Weights of a small GPT-style language model, trained from scratch on English Wikipedia.
Architecture: LayerNorm before each block, learned positions, biases, tied embeddings.
Each number is 128 + 32 x the weight over the matrix's rms, rounded and kept within 0 to 255. Layers, rows and columns count from 0. Numbers have three digits each.

# layer 13 MLP up, 1536x384, rms 0.104, rows 602-651, columns 64-127
115131119131091131167103101188121176130133173136099106117149120105175087130166123113120158094118146168096105141141155149152093078123110112129173156148165146101134184133116098095148092201142124
140182121126137115128161140112126141174187043079127109121125154109126175098129109099156117132094106108131143176147148102160161158091101086150123155112076119126157113113133126098119110087137121
157109103101151138072141120148112164183179125159136100147125164093126117099115116145057074169107139054162120091066094134138105117156116186098139133136115110126145099144140145200132161175100106
118151159153098136154183098117142164163149137087100158163094154142147184191071082145142137132114082097139231081127175098086105137129143175164099200121119136063113105142121096135110137146166096
130088069130102124062124150119051080141117090109146188145126158132081128166140122130128134072109118102197127166113126134121123113146104115133152101074119119149146079034122159192129195174165158
133182147090091119112091088154181176093126134157108106162154126164153137123152087092150158117136105098120172069121120119064164161151124121147075134080082141131171112080080149042099107084131145
153131155090151159114106180131085115158130110086140127139134151155150094124148159127197139087128146093099091087172103160140207143168137142207136091185078190156113160065106171132174149120160116
132089117146063140112148148129103154099132176150138178136058131121108160121121102099127185085130094177093090094116154088148110139133129116090111126089157088122210124149188203115146099116141120
112147151153104122134161119112118158184177143161119159131082159176135139137106115080138110175089137122123099124203100079098078175085112170124079134132102055118171102139162139151061103098079087
099061102134151139127145144133128078121112066127133113139145132144139090101121073100137098145127124122176152135133181103132129137116076108141088118155140113110155146107120085119125079136142124
111099119109155090178134103174091143136168191119162142120149108176089116128139087132100197106183084140108151167125088131075086134073163155153182110142099121117084102153167145133183126110116167
159159101119189188142113111157156141112099145135158171169179148130149121074113104103147106085111186128098116106161107187099168135139132101074095138071103147097128148135147171118127130107140150
136127151171134147110109149119146154152113138124084107158101101141143141136124140103087108140149093030130143152105091089112119130145118132146064108128165136142146099133080114128075103115098123
049156220164079134175085112120096132144132113081115183110141163152136049093166123109091086146159100134159080136100127121126166090119158126121129119160102171147101133131087167108219106146117111
168116103095073165107082123134132129134165137097148141147080101136134155097100182158168128012149152123063101096149084113102142160092141129126147162125153125114158100117094128152116156060124152
172164122086139119164094093094141097188180124126146166093098139118105144133116140108157129087140120175105103136174211105128161148095187067144129175148139078134141120153109129081157096136126150
118160164109103162151189190111112148174177141110159112103169157116147162153117144150131118154113156106122117054104131111178075102133144097121110188113156135138097188155156117117136110153102206
125171156096106132129140144154108176116138140108125170105178125135129134140119216143180147093126083113183116123119161122185121111126161173091128056096168085105149125080122153034077070086117087
117165066158150112185100105192168121095118139176128189125083129064159082133111144142120113117139137096046110142126129098116141120118128132111098166123097145178132165191179130140186023122152084
095175119149130081107094096112106157126154143149154125179130093101102171201063106114125135123124079146110134126126080104115109110120084092186103165153133108123070155115089136149072126145117082
195165117117121133113170152145185132125141161088081099078201094102105085105103117125157119094107156117142106124057072060108073173151171109120068142159083100144147124181124106104138194100121137
172057140114136162152148097156167175086147166135126149101209137139125100157133117149130175159110114104116136157113128051155083112124144135126123180117193114124187146172128133119152120118100125
077152158082133129062100155199148167159183175102087151102102091165117190096119137162118163107141067196124185180157128102120097128043175111163124139043132105111118154181095115125116109095126162
183114153151135086183123167116137131147086121146148201112142147214084162125169158128121082138150119106125108128169137125106113155170135115064126145153096122085158119070108147111116126129140114
066184131172158216143131121137202153101115090163144186162125094120137084144111094083164130155140081153116096108135148174144108124104154104119136200124131141175135146111092174088153125094121069
160154183114146163091121158167171099097143072111089163173158151135150118144151216106133125156181213100156175155206117098140093106151140111132135134092099154042139108106034101112060118079152145
146143117101067146148130128111145125137135128107129147136166192141140129165116146078124139092154099146145146066157109073131161108073088158144126090148140158115054147130079173184059140112102144
104159059077104137143117084119180172154163121140172091108130109157139125146113148091144181072175188111094110132105115106146136059136092098173115158150172123119095148104112130112158097150145157
124097131121164118134141125159171176098134178094048148116135086142095133085125185080096137089089155128136136173131051157169155154142161125106102140130086142113114173154154156123182119157122152
186128076099125108117156142113135131146153122152127123143149095110150182084126101166122130036109084125137185133092162112193097182140117145097099187088160102118118100123122134127127116112142131
143133157147098103169224090153170137123148136137126100117119146116091176116057159141190106088115134100083150126120120126142100119131130101154097081111191129208153090131175064127157126111149196
090150134137123181114080146152183138106128126076125113130113108120099111167119152119113126148152071111155147115132096097055163165112079119122115123139137100164141104117144094161167167130052192
149117131153169156099129139095101094137094080132186067108101118107129111115130100166079096112111161118144130164110110125065174138105133166105152079143139146175127086147069129065149094177139131
105076111111152036105147166124168177125127151126141116108140107174093167133143124156143162107179125110140132117109168143105122113165172202138127138105086131175149112128062200106054084185159093
104170095115119097134169132109160143174070150136134177135113109095154112151145159135173123127092157165101146112115108186175097114113140100168128169173103140181037074084107117153149112107149151
100148119088129150165197122110138126143126145181095125124104123139104106124105140159148186161113150152133127062093143087104139160115107107044163128081183123199132112118113196198195133118078083
192146122174160142158089082129075117105130109189151147094124145148139127131132080123113167137080149079187180084085105094142046169116116099134116185122127162104045058155121121116155112123096118
173112102097105091108151145102098081064160141110177112139140147125117078160117154105113180114142212128136141197072115118090128153130152120155095119241146180101099070108113144108098124121077150
082129159076093096077131088096121188197064183074145144145122162157096102158136119055142128084058150145140115141127130104113094120122134121124080118127201097197108132060071095149127064082119130
052114121115158161058159137159183141152143183132147165118143164127154129122105090149104096130085132090147096130153099176120121145091145124093074120117201121128100130120100092080129124162146116
162074092110113155119155153090105151081099134102113166098137180128140111110090146054142153170129143174144157150101144133110115148150151108165076149134146123088136167114145128043108163106118131
123100143155163135102110117140117135149118150110131107073132155083155063120114167096140162146222114122174088146078134150119135177143133110113118101108099142121066124172093153112139183169139140
146128041123070114116116085174122159146162154129119094121102152116123102136112185117171125127165143115092163111151098125108187089170141084109099070138092077145136142121126136176177099143139130
130128112119177155116134091138161161098109139132132117155090149160103088151102124076102098115092174117091051118090178150138120128143131148181145148147120114096115112138137088139167135142063105
158203098137109121119117159166135093115141162151137143100089110166132072106180110142128160123128117095136149084107143145077120140135075119048119085082111114138109131105083174133168084127092070
122157127110180159139166143180166165082157038136107145094137151095138115106140083141097122128130097131085103061122122159137111120145137168071136142114119072139074127126127165086147144112150146
187142109156155147116143154098111082115143147122103129151166105135115113116132148057148129168126119157127142092178168145124111096165170126143133143154093128141193122106144175133156113122162173
133155074078153126148158136159100116151110053152149083156147098034107156089146071098125105135163120097147176204104211127206111144159149117156152130088121103164157186077129113098129094142129183
162128076060131160150126130145097164136193157096093123128115109032159133098156104118104123091123123063113103148141170126100140146097123034182128197126144157123143173070134103110144114132050135
106094091115141090166119111147122104176112090163145102161128152127073103015100060142129087156135139155104059133102137139095128097121122151139124119153168087121167090117162134154119123138145157
# layer 13 MLP down (transposed), 1536x384, rms 0.0274, rows 602-651, columns 64-127
120090115076076127146106198151132170142104093130048230156136102110149121160123103145159221120064116142108123098155153108152121218035073145150085161134108084137151141159064176161170151111123133
201115096137127144096144135114149184170106106131069130182148147132165171165100106162113122140108123162116135100113151129146151160131093154133105082148136131134152184126167125140154118164156122
147117103104143145081166132162084108060102134087138181146025071189161123104154131086069089084127156077180159190117102142092083113115187124095173126151088176121158152146142103141158127106169162
092134163136114115156124110164125150093130108130182110168104069133162114072134131144147132204126142086212091086111139237123131009088140143139081130117127104104204106080139152175092099149111109
123119164177166130156157129103154160088153120134108097120122088129132148124091089146095186137161166149153114135084181114168136153100167078092123101149139144098121183159163139142106101159087093
158128140159130145119058112102153146107098140068098130103155100074116116188115149167095087163109115135117115095097162124121120191163119148100094127049122142166124030092100121154126136124118157
157118129178110137146192093134057130082131198107185071187049140140071160123120123129108174131112127163137127147103134114116069087123160198112189109170176170093128121136083135123120140086145188
143167133155109121145145088121103086134096084131219110149114124097085135173203090068165200084186081120157113100074129102115193109130097175155100105078104140077160106167166122078105122082152174
103130127098108153108159132127150118150121113124098152156196069089162096114139117136167140091140151179214099136105104104110161095048125144128167110179144133111168150078155123133137104138158086
153126192128080084134107167160094081093134161098120160170108060163126118136108147134145164105168191107199105143187084128133172149114137146094176200128199108097123132126127071096048145109126146
098091139151099162108191100192113104140104145116142120136125122142140088115108103119136158117062122133136082109211154157126109153134060176171163110112091117103104074157159094135128159171104108
078100123074148151140203112119180130141130138119151169096112102154147129125087139151106092170074109110086118159138168085166085140130104143067204126160133143139145145111131101130135092165119200
077046126142104141098165127087093103098147124145178088141132138115105141151096124112129182097111091145183116100141123149191140095184187138205080150154150104152150161127131134143132123160159139
176088140134157097162121064159154090143124105152122094117202136180126178141171107186095158142086130136133062142156210128119101112189141108117140156190108145164145111122094183060154106130127094
226159102120111100145127145144175085161073156091162169168099099077090091164140215153103102084104084173152168096102119134152123097124129124119136149085088126163116113185138084164127121167162172
073131124125099093160110087148124130136122130138100147104124108199143109160094166116132090108124163135101127105087131163102164124230110149168167171144095126183168195164134142135108136129166118
118144107070105128101161118124114101093127134185114113061090093133169150138111153121115117149166120149150104149098185066124101178106135151126149143177114104157146108161115109184164118120070096
131111080175091164130093146122183141170172133154074117153104115121109149081070107148128139146141127102135148076215142091119151154116138214102139197115072150186211052170172123171159075171123109
102067196128129095172122157139075098104094166146129134172145190152123090120092125181111068186079163161126152137145106111113109132111102124143051146123170117106170165100133120113108171145134170
137075170111087166093126138179154161127147116082128150078178140090118130160157114112127172138074171069069144122189116102184140100162105101091131132122134160165126080160156115096083088137136151
129097145086104092190128133124153102155131086158124127138126123114125117127142103130057131123099113117075071117089145119142108121109117094111136144138098139091146116104103099106103165128128207
129156195127105134138120089087140132119179116096095129074147165166191134144071117145176090130154119043074116148097149115170098105128116117124171109067143096142164099116110131169112104142129168
087161169125139076133126135200135156146111119082128156032111108169137166202089178162158141137147155113146162216147134126164116138109110172150157170161133203128181104156091051113139139085150073
130182109125141109145109112129131098119137132133061128146144141100136104140136167097137152163137139143078136160155156126106150099098129225176163147148070085137099133128144112175122117047144152
088069163153109127145090097101123129119115125156173121097131162127107129145126114070089095099149109104110123079117116160115152100137138137122140137138125164139134196145147138130140187103111057
081149137085163113189174105017107106173134107103136091107084150116167163078123145157130187115120095133129111141132114094154083132079125169109105129134167160167132119170119113118085163162133119
085132119165158160122150122109111137190101130055066131147133172162143164133122160130092118059170087131062144154142145168150145095144124117083147193104160135143121193151102128153110119147067134
142118090158143109132221110111118142081146173153083127149113094092083129147114168145202147160155148084128171126139083157085143189132107159128112108108139118179114136106101114114092129123207176
155127133142133079154130099107203196155077150140077147156108152207148163100085154128112137142170119161103138184151105056161094118130135165179044152188124125142125133080119097162077091052139110
123077137118133073147148086210128186164080140140198085163103068175131116111130173050117110127135145089135125140190122127095134085126102137132132093128174117116125080137142135189107143182091080
084120132094132112102177173121106153121053155159053140111188108099122093144133103125148113109118161113139127127072090136109124184078113112164167109123067175086110100147109146146195132163196058
120136154160099144122171114080205183074113139146043146034136094094114114122175160083139153138143143130116156108157101075117108110130117089103130065127050155176118109143152096148134213120145176
105182167109126148172079207106177126123172129111078137113159119153121133165159115118099155155097201146134075151157142122151167163113162091125103155095167072137144167128153122147107088087113103
161133110167170137175154112127088147167095129197121176163105155169126164172125146107156136106100187163160126086104125145110119179125108159113066133188171156078091111141139167143121133092099147
195134128138163138193080153180103122086141162153096115130138107153102108137157131171138125123120122179141107133137110098101131175141122129127049124137146130117145148163096141115154150108136065
140130098101162093108109162133157154157125101153119161170097106166123158157138122177210173177107082110104107092185083132113096094141173126068130110099099192161120127119093141103117090116100175
150125153107165148186101137072122132150074057090106131065094063146201121185186049061045172161125119116146132152156172139140058109161111119206140147143045104077193140104083130180103121071094153
118103163105140164125153159128116152092124145123117134102153156103033181172151111118185142137129155107090151188132124093152158126102108132110097164127137132143121149121157095077121161139065115
082132134104130095147144133170142099111103119038060124077164129096205089182092144110089181145171109061140175110127136175204076141130163128116132192068214159100104079144125155133090122161149228
136155166115157154074147114144188112150088133141085126163130128088141186114175173185112129133110098075107143146105188111104113147153171135162100127136091094128113122120119165115162112118180164
082137165151189103101133185116134119105159135142105171110174139127120078130148139113110138101117154184138105114115140128120143163100128118121159107122111221117136129134153154094097117113162124
108172116143121132149148078114125123099189127109094130177175185160144107120131144117170168146133126141065092166088205107125106043099109186122139140122121154123116087128110132119111092104100149
135068117107125095134120135137106150087181201125175123138144121093083122099127135109098094097150036075127098167139137150126057158087129159103161085147159159096064171072122129137121104096092178
111157129148147100138111152193179141120140158130116114134121165143155165116168076039099101144186133142185120170160065127118115128120115157127139056161162118135114076116109109112126123136114159
120128122167089167183163182132110108092144149089114102157096129143095152119112134128112129065179130095121179129150065120113165090112131125156175134120069117157150131118162143090093184142101121
164255140164153055133160124112186144150134113140169126118073079104059108140132088220182134168149159178169129088161110160117137132132156157118131159112143220137055134143147095115112132153112128
075120072100116132151074088124179106153198111159109178100157088172150131102116173112092101101114135153164146103083158084135049168086152171096109105097108174136101123146121135143109102101118130
125067135153090110105110068121081111074069126117145107119147113157122128154135131088095107083180150136098160161087067109144097148148087094097106159189102118147144087144177105101081142100203147
139198120081162131112121156102107158114087133123135118136122112167099104120091111099144103084157112119113145142198172118138152166119178120115112125132156213120067132101115142144105155099158154
147113111110159082098106195163120133118125125067071103104166101112089111208140164140163143104218111117136160157049068124165165073061135092117070151125106128157151160123085129133149161154109163